From a checkpoint of a small transformer trained on Wikipedia.
Architecture: RMSNorm before each block, rotary positions, no biases in attention or MLP, embeddings untied during training, normalized queries and keys, some layers without attention, local attention windows, gated attention, value embeddings, hashed n-gram embeddings, an embedding shortcut, learned residual scales, skips across layers, capped logits.
Training: a variant of Muon for these matrices, 136M tokens, 4157 steps.
Each number is 128 + 24 x the weight over the matrix's rms, rounded and kept within 0 to 255. Layers, rows and columns count from 0. Numbers have three digits each.

# up: layer 3 MLP up, 384x96, rms 0.174, rows 274-383, columns 48-95
# down: layer 3 MLP down (transposed), 384x96, rms 0.0414, rows 274-383, columns 48-95
up274:151109095056152147158155087102160155116123125105116105142115063157103127126148106187166127119121123071133174168122126136178103128134115129119129
down274:140119091078152184115135129119123117109116122135109098081132090165159127125110104087143116131144142146163134139098174166170125076165157089080103
up275:158109129090124106155136127146111166138140125056101172160131099112132131142119164143145148163130099143138119115142093126140142143120159125169133
down275:118144130142129116128144143115143125124151111120160157146125106150146105112121170132151087134143123106130107139185125146121132154112106146107113
up276:081149152116108103069111164119127097129141118138176157113106110110121124086130133126118196112075134123154106143178089084138160134125122111129148
down276:115106112123127073126112091119155123154143166066162122141140169162196103139153110111096147153137095109173138146152135115112153103165125141111093
up277:112103142096114114117131110099104118057130109079124074152125106121120151094118099129147136119136095091087180154133166114160175151133112115095140
down277:177104122079118129126053143133117156092091133110146061133137066133112109090168133125125095112102146091144118166121107112140112156125241143129125
up278:130166159130112119102122193130070130109168093114118093110126125203100147162174170126140157123111144134158140168111137120164150113095125128132122
down278:097084142149114091095088172140079099171150084121134147149084119132138133117111119117157140104110050107201089127173124136099080131056143131169151
up279:161147147145126156160150093098132102145137138119124129153114098116118121096147093116082173103086150118122139152137116144134162105092146112101134
down279:147120116109157102112098122147089127130138104127137170151172103128124114133121123127099142159155133174146146126138138145110147139132107120071138
up280:127155114087170099111114087124133162106153156124162128092141125121103121145118120109133153135141164146138125125126103112151157129113167133085140
down280:160106148105106110127179106129163097092140100128118129131180075086165097176138135095173151153090105106067161074131157159119101090095144092119128
up281:146157095159118104101151115122109122154150074152154114119087123167130135140086127118170111130130145097111128114120107080119125119109131147116136
down281:148118149095131165100122127128112142097135144111142147129130123126110124135154126141174157172124109166132180201186128185146155159090109100106110
up282:114172120141139151172107123120143123131144144086120152184142142090129108118086120138121133185119165100086115086174174155103136166122152169134135
down282:086135164106151106105145150132103110155085157144125140130111128126131131154140149181115084145125095118124084127131084108099111122083107115086096
up283:130136177126152092149115144142123121109171120147127135171123143069136090087144140157128124170123145101116123143110147158145112089120124138134097
down283:213103130159112154139078111162120106106106124130176136116158106140133103131170148129114138077143131150139116130131151125068141141127140164079123
up284:111149135164142087148091098129144139078114114100117130125097113114121157098135130154117123150134088139139132137147090126149122099139109146122147
down284:144141134167105153113157135136091134120137129086109139119106136070185158120135135101096149110104100111116131103127135126134097141128100075141136
up285:105127119128111128119129120138144154106090177107104096119106101085097104118140139133138124106146111133145111114117133110147127093121152137148154
down285:143152115134123137142103146114084132130135148123144117120119126139080118123076117109115149140122159092113098125139137179103111123160152158212138
up286:184096178118179124129150131170109131134177094080122138127118116165090099152103196151162109156153174103111158129152108081140154155154060152166150
down286:125082125092165144154099146131107155114132101163136164121135156165111121153147154193086157141142060135159182170130158126116098162085123128143081
up287:144146166112136148153139129146113137132179112154120111083139116083144119149130121123176170142130143086146125159154132111142134098175124120149113
down287:114137151125121141146104121147150171107107100119142093126137134082119138150091103120164152144090131118140177139119115124141121089157100137132104
up288:138137137110174122059109159086109140095118192138135129094119177120142114146173085184135159143158054095149114139113136120133121178139185076124115
down288:153163118126116118150162110141147154138108130163143160149103067197126093198137111083101144152131109089090112136133138107139086096187116101081110
up289:151163082106174099109143145091116123114141155141139132122115140110101167134097156137130075143127129158160119092134148115073095096098085159077133
down289:107156168121137103137089110143154127109167156103184106121064153158162109110144172078110133161125119140153183133149161122165088074157101103115101
up290:145155148128127154171093093107122111128095120135118112088067135116128153158133139125145111139127148160179175116095148136119152097167166159118144
down290:112129082146102073153111150160132121063105113085137107137080116069115132120102121139114113101108111089099157131139137117102084117136147207100127
up291:130154151138155133117128166112120136132143176132119138135118159119135144121155121125100137134123111137129146094080130098152124126141137165116115
down291:139115115184139156155127118138146150117125124095119115134152137116107129155137153123095161129121108106100101168115109119124114128110124126086125
up292:173151119105138110098121119143118129160096218154118151079117094160104067127117158164117141164134110141165114196122182086131133131171149096119173
down292:140079156134121138080104101125100140118138098210115117129148070124156093165086123071117145200152088059137066180178081102095117109105155138189139
up293:121081089135081107070123100135103126142121114122168088128115153131146133143111116111119142083107111097137128106107150104154113101123114145117116
down293:145102110134162133130124147118133129114146129104101119151110109129118101119144118143180108077200160142128161145178141093112141109168086128129144
up294:097144184098087196095110119122110097075135140129068108109126072169145132097112158185108079146121111107124172093093091123101155081103085116116118
down294:112119176132116154143147152137175097132127095090089154047108128092150120166166154165112096126107039193205109109178019151084168139123107145108158
up295:132148135128103126122153114136136113120137109120108179078114132118101161138125104126160125122093128118156125108135102124127132146094128101124155
down295:116115129116118158138118128093129142155141099102160124129131110124168124116151148066113138147109134129110147151121157171154094128189127104123146
up296:114172157118153144122130143108070107112110166088100103145108081132158152116099082119193126093111121111096155114111168143132116108140086154134123
down296:117163102118118184158102156119078139133116122150153123106129126119092109157138104166137140142130098112137116143123143167126112101126119078144112
up297:166102137131123135101125112086114081163130123168103132116136131085118158136105121101151178142115106089107119112154106152140150097086098104144137
down297:137106122132155103153115126133153142156129141078107129096064104146145157111108139141131093169095106164112180122147174132161151132129145137085145
up298:149089147119113102156134148175080157121100146078090192129098082104166097150142128172138120099127171100106082116161195152106142090129143117111162
down298:194142152117108140192137148121106150193101181148140172130118114069133095103124106154127135122165106154115129166082088088120177085094127136137180
up299:125146113117128149138121103119117140127115145137103112145158092152118106100125133141109134115117134103109142107088135143131148124108119131144123
down299:093159124104107114124124116135116138129118132098132119140151099109121146176113132143133153159123125126124127139115157121103132154106178136159151
up300:170135138108122123100106123140167122164150150155112142110097157154166113100164127182109117055126126157136113083127152117076165135117175130148094
down300:128120072097114151091092129161201139086132123157097109176153129117112141114187141101138050143113173147136160095213153116128111117103136103181130
up301:142101176131173142141097098129108096074108183107163137127162152150131122128141106163113081143123106142127110145131131102172173126137102082129124
down301:170129157171092118115134103152156118135135116112124115109093126174151101099126130127107138091151136115116109118135178069098061067125094127089123
up302:136123118124134140136143106150124158124146103149118087158132156162101109147145126117138128165133124132128170112116158162123099102139098101121165
down302:120147135134133154130120128139131136116120137164132117128130112108135139134129107129101114142128113134137119123125181120119165100121149123138116
up303:118108153166185163185134177109144106089146139156125145132124105087127080085108157183114155132130124132124152101133091129125144127129107144147125
down303:087103111156099152166127124147113120138098099153100137129164119146155130106145152121090145112171118121097118098117114109103125145112091150097116
up304:119127100118155139156117160139131106108130122148103129107112130114138160134133103101105134121092128136102116113119118140100090101140107130156155
down304:122165148167137122120112121150125141106093112105135111127125139113140152125156106079112102132116088128140136136103126123131149109139120156110146
up305:085116101140148113158115120131089130100122138142169111150107095141141138151131126180156129124126168086137087111117106133141186107160189091120126
down305:127100145130121138108131110137135091143140144077142186140119177173119102074133108127125125129139167137137113132133124143097130102125088097063133
up306:129145090154119149102128141105101124108108057119157130125089133117134121084134132129124117141090147167119124143150141114094103174086126151125055
down306:112192125115130168113124148119066144144092094098125139146102108096089113125115113168151085173142152147128116111109096139107113126127147167167057
up307:103133159146172197078155125092083158096090089129138152081120096167107120132098158090144130086152172112153113158138151128081164126154139115083086
down307:099110134146117121107102144156078105118127113096160080138154134095146147159108121143074119129094091173142111103137120109080091087112156156122157
up308:124159109082125135153138116122112145124110127134157116130109123140113144150138114149155119119133112111127132099129115133159113133137124130122109
down308:128119109123147129110153140135109126100106129137119107112134129128112134113132118121121121119109138107141118134140167145128125121141157109116139
up309:113113136123111145134159086139147146118099179139074142095129107138168111080140133094160121070150138135145121115094127111062117161132143116131132
down309:111128131165139133089089085109092105122122069074149163136130120113175156145122174170149112129123133125113136126141125129113130106093108118123131
up310:122145149130148121110165127124124125130141093146094126139111196144120143154108178166122108119168107118127110128196118170090139144135121100129192
down310:115151152112128120165133085110169150117122144200102135147062128130171107122193164078142159134124130152145132106085085116139126113114146096139127
up311:160110126162080121147135146129107158158107108139178166093145141178132124085105146152189097167137099134096178100065142153105116156139117170120129
down311:145102114158119159129123150152149104141132127109144104137134132089135146218139127141131133111130120165115128132103090105075126127155149116132126
up312:115110101135111146145129141149146110109115073136120096122138125108098123079120145104119168142102121160163151087110169185133110117149155114167076
down312:099099117135067103130130136160154138142088143131145129100149094145116130140125172143105100118131110101130138116118137158068094092096142095135151
up313:124160128113152130133125114083118094114179151081094154115159138173125107134143142132128139113132082133150132127118139165124079162147135110156116
down313:124114148133124099095092151081115140121127089163100157144134103121100133114133117114068102090092144083111160185139142130144175151138143144068132
up314:155074111142185089104169115148052094119110078120195122119147100122136107136146065097180137137165099123154083112175132135172109168160095063144134
down314:121110156075102088125166128074124143145119176113111122124213093092152102175151113118214147187113118176162103140169097131121158095145120139133118
up315:108143113134158101154145094141148171164157100170107141128119146111148146124138095147108109120119130142080132122094115107138104106120116137150136
down315:148122128165094134140105143133158131099137129134112133124124141115190132154135119111098139115130151144163129127159160125131117144111126131130097
up316:104133145138118084154114150081124199118157168145151158133094133129143120137077142149153132096083122153142124107138133155135162171125158126107137
down316:147143142116103089088095116081152136148137124097137129133120111100187122129104147092112100096158179097153108105146090136150104163079124127139087
up317:123119126113163164117137152132107102173112134120130128110105137109110136157135113106140113107157128144148121128100110142126125090114121149123144
down317:135115146122128156125142148129122103092118129116155136117148139119131100134109121116113111135121104142100134137139132129140150121136130140100130
up318:139110116177087087128125152108093170153158108107102161119115117189119107141145098165127104119105106094148109141107128134152117103139124149108158
down318:153164086088076150112092135127098124155180143090122185136149158172166123151128099118130178130077104131117115144139121150109135158137121191156083
up319:150126157135132160141130084139153157081151159130119143093109102086118147139167174151129085121062141123113159092116144129125161187152144130173120
down319:123124090140124106083197134136128139093162126155131154125101153142112153133134092117109132157127142112106147107143132118130196113100141139144118
up320:146158130139101120147129089112105107137067109155121162111078135072148120069101091137133140108127136147117130195087143086123152182155127169120163
down320:124154105145099142155194143156118120160093134126164153156150076106123123145136146114108098146118125131131068150167122101147150152150157149145145
up321:129107097084137123147103097120161159131177107149116169098122095143121108100133154171111180104106154151134123114126131047147160155133126168182042
down321:097155142071097114129115144099135092143144120071169149123103134105162101172127120168140124118093159153149098113128103124144114147129127173117107
up322:146172118114118142163119100140140130102090120100142145120149143160114115116143128153128111158118148129109122142158128129154130137093110133115122
down322:146138144075117152152119155111116120155134130128135122139146105141135169138140094136112081127094161107154103113107156148117108148079159123146140
up323:114155082164116105109106132098138107131139148116134142121093119146137105100145070160146155151150103145128121133126094128181084116096120131147128
down323:155119125113129118116120105162166174159164124115152125119132126145104130121136110124099151061125125137084131125108121120110143110146139103129128
up324:148140150115151106123124124143164137140127105118142130132120136145147133118119130132111127145116140121127116148142132144115145126150136114121123
down324:119150117134130092121139111113126115114133148140128119141108117131147108117138122114113143133127117107132115113164108136112118118147116118134135
up325:152114119125074138149123105096126148140154126196135071099166100156115120168113146130112132076144136141132087103178124119111143135154102123073161
down325:133134118088116126108094129077126144150163079128150136118128129081131145161138116128135166129157130111092097097132119108148113132147123123130144
up326:150133112178141073096176134168117140134137123129146094147132147168119161152146126137119126134124121127115134108126119141154110121122138122147172
down326:079123145163126124111114148154131135098123119101125148122186151127193150131166158143124191158167120158165122102138131162144141115129093141149166
up327:076131107106156114127086119146103096113135151074173155081096137157113157112198117064121127162110108097155157139114096131160099138132091113125155
down327:127101129125123153144056099096121128102097128134165088152125182113130120099146118116115103155138154131137120169133160086120142094122088172140148
up328:130113137093136115159121127153091128118113119174129119093066126139135124136120092108135155109163132128137114106093136153173136136126134137130135
down328:136074123114134126156125128125086133104103081176104114118135138105117129139120115119136111142129124163126131126126163094147173144093126132127168
up329:152150102122052174177138142133117167147152133111156151151123113115176111125133142150135126099145113158145149067097150106086116152163149146151144
down329:124150090159085138157149124127172147097117125110180199145145103134143122103136132135128097139144079137102170120160149130088114115123110107067103
up330:114142154125124133146137122083125128136088114127109143147144160122118065105146117155099109104139138108153161101124132175154118145116079154118158
down330:120167106126086119163127147161100113115134149116135118122112160116154123160139129123122161113120111116094114132123128109102136151119187122143127
up331:164109107086160118139152117132143084127104134083133115168162167114118149132127102167143106127177103066148112136114109129115124118078150172156182
down331:113109111121109142111124135121105122128126120169135156118164099107086114035095141126213138100123136136148148161095105112127196122162090170150109
up332:123133142159127118129104139143146132146089109125119088122135106131140115126135132162105120112137145143117131122142102138145104116069095148066104
down332:116133136179116130159154134105154111125104115164110157076140109133097150138109149161139123139092124137139120153138143112111101120165075141117147
up333:131157176121154156140140168151142143118127150152124109183131141117190103153136125175137138078137134094136101076109128117082095115091133122136135
down333:148115123172078127149129111125126128173094114094124074130116124067162105147146120082095132126114176209122095144091174128122128124111135134139193
up334:127130146122104086146096115115124115146110156162156115139101100124139124125131140144102153108115144077123106119114131117147135081158115106157106
down334:154108146139138122142114163142112107156075103108117109152122111128075149095158124116107165141127116102138110125087111144117113186116129122094111
up335:128125126125125130132124125129127127131134124134129130131129132131125129131131133124129128126125130128126129124124128132127127124128131124132128
down335:130130126129127128124129128131130130127123128125127128127130125126129130128129127127126127130130127127129129128132128131128128128128128129125131
up336:118102125114146151092140082172112163123137163158127151169140122089143146113142181138127112149086136096092145124102096109143139144070117117129109
down336:106125125130158124164155100100138117163119158166128158153199143152132167119142099182129135152081160143156111146096094162082146109106176154113097
up337:131149128137127150121165094158119115116137151109111158128134115107094168097146164113113090085106130150117127110152149102092127111136121119113105
down337:081143121160151074088122116103094109145168127141136121134108120141144115115142119147176085125128092110135093107128112149091117088132128111161109
up338:135146162122153156075104127147090104124146120135157134096165113103124135093162156129158138104130161125125139110084130101105143125161095114121097
down338:168095156169090122138131110124181147150165126120156117127094090152105142116110095109087132144146122115111092150142133125154133136136115160158079
up339:122066152070103105151129126113142108156104107081082164132093158152159113159115118156090109109171131080130181128148131148073124066138132104126151
down339:110135133104085152149102162128124149176138112162175114135128137139109139147140140101118104149145116184132133160099156114125133187142114085128133
up340:115137161110098104133143143126070107124104159147150117093142122124101169112140152091166170110185129183145186129122138086106125108147177141134117
down340:071130136097109100085116131151097117154116115167086100146179111130165197124071103090155133125139119151126134167197094119100134172120188176143132
up341:146111067135113143167144119127130130129132133137108125079122151090136114113130124127114090124120142084131114147168114145145148139099122125117116
down341:128133106115130113173132139124131119114115153129097097101125121135097138114088148124113142093163083125125139125099131123143143115110103144114139
up342:151129156114097092085093112132125185148122142125091139168124104083144161137160185138105158090130137131120131112139115101097172155120167128108097
down342:145122106130121133125133111157145148103154083100135142163166147107144124085137161170137117159129180120113139110161110124130077095101121094178144
up343:089126106160151157143131135111110127122141110134108100118173139146150128144150087100147139135109131129082133125139159116132116084125073073147152
down343:151124106137168077123171147199169141118118163177117154138080116088170132134172148116116122187147118083103120118121093120149142152085111127134177
up344:155151107139162127140186099141139123129108136126093116128101103137104154140141128111090110095109124131130118151133127106135126132119102177165126
down344:120133151150105130109131161115069136109130096138141134111121155155153168122143147138146085127079149127152087138112162136093156116149136131128128
up345:117133149108076084161150088145104181080181084185145158127133178122153151156114098128121107151170125134128114136161122134082119151116135102123121
down345:143086117106106140148142153151148118141144128115143094137136105158168160152141114144107130119113121095140123101129135126107097146111091076167103
up346:183198138150116125105117150105155123106145124122153137134135183078112161154123174109150155134097103134130154113099093090138125158124137131103119
down346:075136115152130103122057104119148133128173091102148128108115137117163118162134156092117160131153177091096123127104111115106170121122116167091112
up347:122119150114147114135143117114144142115139129121163129095117141143136115112114123115115103120140133128114122152107097109134129127139116142143154
down347:104117125127122126136140103129128130115135139112122124123101138115144114138164145129097127129135112135112118133109144139134116107124118118110115
up348:133176107156119131120111130123127133108141115116156134151132141111132114152125132129127150122122132112161115137144088136149135114104144131121124
down348:149101104137136143107112107136140124141118132122137143103134139134117118076116149136160112147164110142103155133100098140130161110154122122106132
up349:099197108107205084134174120100127155128084152172078082118097162121142151137116149176085128133164106113149126114084135158113094090075107117132145
down349:173176199154118129119151111151101112092118095107144090128114163132102086130105109109141116142128177194109136128163074074117111120125178131102168
up350:142089127123139125097144135112147142117130127118117120082112158122136131148144125135140107118158124134127143131107117120120154142113149138125136
down350:125130142127126123138129131152148116131154126146146126101142117132136123126128120109138129135132137114136128123119106134130138120132121115118137
up351:123117134132109137145136105153149135130144142127099105125125113131137127122126129133147129144131139129132133105128104115097120121129114107139126
down351:120120132126132134108155117143147112140142118154127126137146129120140128124112129133112142146117126130132138108134138136131106129128128111168142
up352:120126145099116140127142115148155111130130124120126104136191138105123164118160124161142137117136152125108135164116136150131114126155105116104117
down352:151085124106132097100135109139151163123128103139109115148151089107168146120097138106123098106105149119187129128115114096145133116109127145142091
up353:132144113147142135131108120124130118120116120117076126125133117132135142119133109132139111149167138138128105141170111111132123102138119121104130
down353:120146110135173146138138150126120101134126119099110133103113116125144132125117147133127129103145146115138103094134141113130121124115119134129134
up354:091161107122095106128141141094064145124167176159124132129139092103132088159136109119082138097191088109149120133121149067068104135116135099063122
down354:130170073124163127167167122130152197062127096120159112090104159125146119126118133117113113141110124074123120112113146134108133105180173156114100
up355:177128147078176132088129112145132137125172144106099094160139156070115186157132137130142083128132113116137180115092114087164130139177145103148148
down355:147127127146135061116165150083107115143151082142068088088088112111108088153114162151106132166123098126140191134130147126077144112147134130089135
up356:140164129162082140150130168118095093168135143122093098133130145108139114119129110146115133147148125121122151122089085125083164132127076171163114
down356:146153120098123142147096125129099148142151128091153129117164135116116144121152125096134108141135090100114085152144176130131111092119134146170120
up357:143128153101144088153156080110117165114127089157163104124117138175134112153125088135135100102133093130115148081123167137200138113119097103110127
down357:129105092138141146113120120142083106102130161162116103108111087106136134096146097107130110146141181145121124154138139093122156156115162090131122
up358:114082141110138109148094120140136142089138120094117107107141144120137109135101159129131127121115110127128173100138111174132126140118102142134136
down358:100114121118124147099128144114161119139118131129143122107112154170096121151121114124142118147154103102109115109164111111115133112128124077149149
up359:127097134116129140122085141129129159102175147130167141116077089126136145064120115138146159176165116162116118122125144137063092091115103116101136
down359:137091110117102121146100145125165102139155132100137096160141161083101078120090086104168116148161133157136110093113102163154114149135116121128155
up360:122120127126138137130163067112138127056153148146108144157189090146157112109126157087129135152137116164087179122126168121159069138149099161121121
down360:119104121127148115173111168140113097133087115183156141140174119120107122112075094067096122186123155116135134141144066119139115126164157158145135
up361:146148097142141142134136130115128145130091103108134172116112105135091166107122106140146095109108149165136142094150100144136116130096106110133123
down361:158117135156165154134123160148092158166092110115120089069141134143098145120083095148127109177156176147129038109134094138107184165134110127119143
up362:129129124126126125122119127128133131137123124135128128132131126131120122129131124133131123130133127116126131130121128129132126125128129121126133
down362:131129129132127131134127133123127127131125130131128127128128121131129131123130132128131122124129125123132133130126133128127138132129124129130124
up363:099118103083125104111112093099142130109116150066093129177143096135105160107111105104129125138118129168130130121123121086165159112122109152103151
down363:144145135108131147100111137123142145122113144107149123156141135128092125083160151168141162116149135118116123120146114121134146116133181137140128
up364:124148148132091102139120122123156092130090122096117148101128096124150115156119126124172135137191155161112118141167102118134127138098103107154112
down364:153132098127143102125124105148127156136159098112098145127105135076144157116147123094114146083134146138144137134141174111132096148069126122115122
up365:141129113117119120135139136172148120132108110160144118132120115114079102132138121146116149107117132132116147115116138125150113152131146131117126
down365:125147114137110124120132132146127066120119137129140124115115120147105120118131117125102140105118107132160139147090149130119127119098130128114142
up366:117144137149092179100132087113132137107133137177072132125111093146116119119146128147122129134120143118102104109163122159089135114124095179094123
down366:126124152121118141148130130109088130123125115131146151069160159158106135121147165134149119143102130111141163125125133114113118137133128159124131
up367:128122170168103186170096114183120166132141104168144113178124089151102182146163139153143082126095121121058158154102172113127121127157108146084142
down367:099154110181189089114127129144121155149141133163083094108152125153131157136099093133129098114181105141155119094088144108104173104143151154139102
up368:128134158144131134184084122101128107126123109182139107150149116146123088162124130171118179105141124131119104137134088123148104141134136151137139
down368:162108142088090142145131123123105147135105127078130083111137127163172106106131135145163150137133112172087132143129141105107133130129112142153151
up369:126146116102159157118128135138105101119149087146135134125165154146133160140135098157157151115099110104135110100150133099105135118109142110085116
down369:163098139114134088117114139113115140153121143142159098134117139111121125120154124097117128146116146115129135141153104089142117149104140126157125
up370:105144157133140124151102116126131133106131146128157143170113164119095154129192146151117142163072103125125113095119116131126164129111129125117141
down370:162129106104118110154156137084105126129133138122111165108150144179148140115156127119074139144107133123107088094130113120162120150118118119099127
up371:107115147118146126171091128151096173127089098112120092169136146083128153127109159134136152138192130124113166135141124140148134137150146114139093
down371:114124119127125102121050170120158124134119107143098128163115103131146094125157092112092129114099126106137120150080102080120136181113101129141111
up372:137118140099120151097140097102106134164136098124094133121158131106132110134129144147074100083100115148129141137130106163096072159141110158097126
down372:136070138056047125134096159109141094121131119160081079148160162172094113131113139139106147159125110141171140156180095132128153102151205095105149
up373:123123125136122090109115147146161188159109134110120151154131118131119138101088160096157129143126146175087123092162143086127085183142147153116168
down373:097159123104111092157138152168143100150122172169178145114116122141113116134120151116114141134125148127111169118085093153126124106126134142133138
up374:058121174131132152133145090130176109140051168137159133092102144143113116126110124128122085111109114081122134114147114116115145114137099150095159
down374:102116145134095129139116140201137091140150132127163126161075143153174176099164126093146126176106106111148121114117127107080125122131133156120126
up375:109119151100119111104160081092114144091144123098163100077141079127135149133134105159121136119124129125121156081113130109145164132156158147109119
down375:200095128097136136120106178111113093110142113069153143083127125122103100131137117117160141140117111136074129116107130158184116124145144073086120
up376:125061152114111112116166105162122203085161168072066133111117200127106167105110184172124127160106113140110141135122201150099152144176190071121039
down376:150117159123122076135131201156130148135137195083132108171091207140200116141119153190160170172097170164123147163109060125117131153111159112087156
up377:116159126123165115102112096138141142121137128135140096154112131109102116125108137081128108159137128144091102168139094118166151108105094152122133
down377:154125102158133128101155154151119164126172118122123145112122110106157172109155135150126113101132107148123132119134115100186127118163134160108131
up378:143133124134110159146166137116126104118089069082124109115108144124095159110089122105129141169098129147108115143136144111140121109050118104162173
down378:136078095092181115139130125142166141165138148166139153110060118144124155101108128121150122138138056127155122147095150166118120150110136144173137
up379:116110121171121126142129135139114125131163141136118134135156133153117147119145135101107125133119113110125119147149115099128122113095128158112128
down379:153142130125161085081130157132123116073113123121165127135143142113130155150150107168079165122131122094098148136133141142136115132146148143113136
up380:078109130139160167130131100143123104147105133072125151158159173105092134091155151106154137124125104145128100135161113129116133144159133118134131
down380:156103116161111120120107155115115096115151107146159119145130137115129115116114155111127121136147139175098105085141099139128137144126126138117168
up381:091130158108134110143077167106109082109133110103142119138128138152149139097102173112140153177165129191130167175117128094061139144156112153109145
down381:191114093132208127157136163134162102105102143108141079150098093123115158155097130152100105120090140155124128165142073128113118129115100107085136
up382:125137109125148134096118132126119131115135130150122154135146136117154113128133124143133135123108113106156129113109129096142118128131114150157147
down382:126141139156161125105167128154114152122113173133133112122131150149158129150121138106074159160137089103119144125149141101107132110135146139118097
up383:154137151127153140121106147128140104133135102124113120118135131124109135098122102109161127139145129088088138134130158126171152139137136111115116
down383:140120123140120142129171147131139130117090135138141110107152125104120103131143104140114092122161196143109145136115113137142111108104116093128107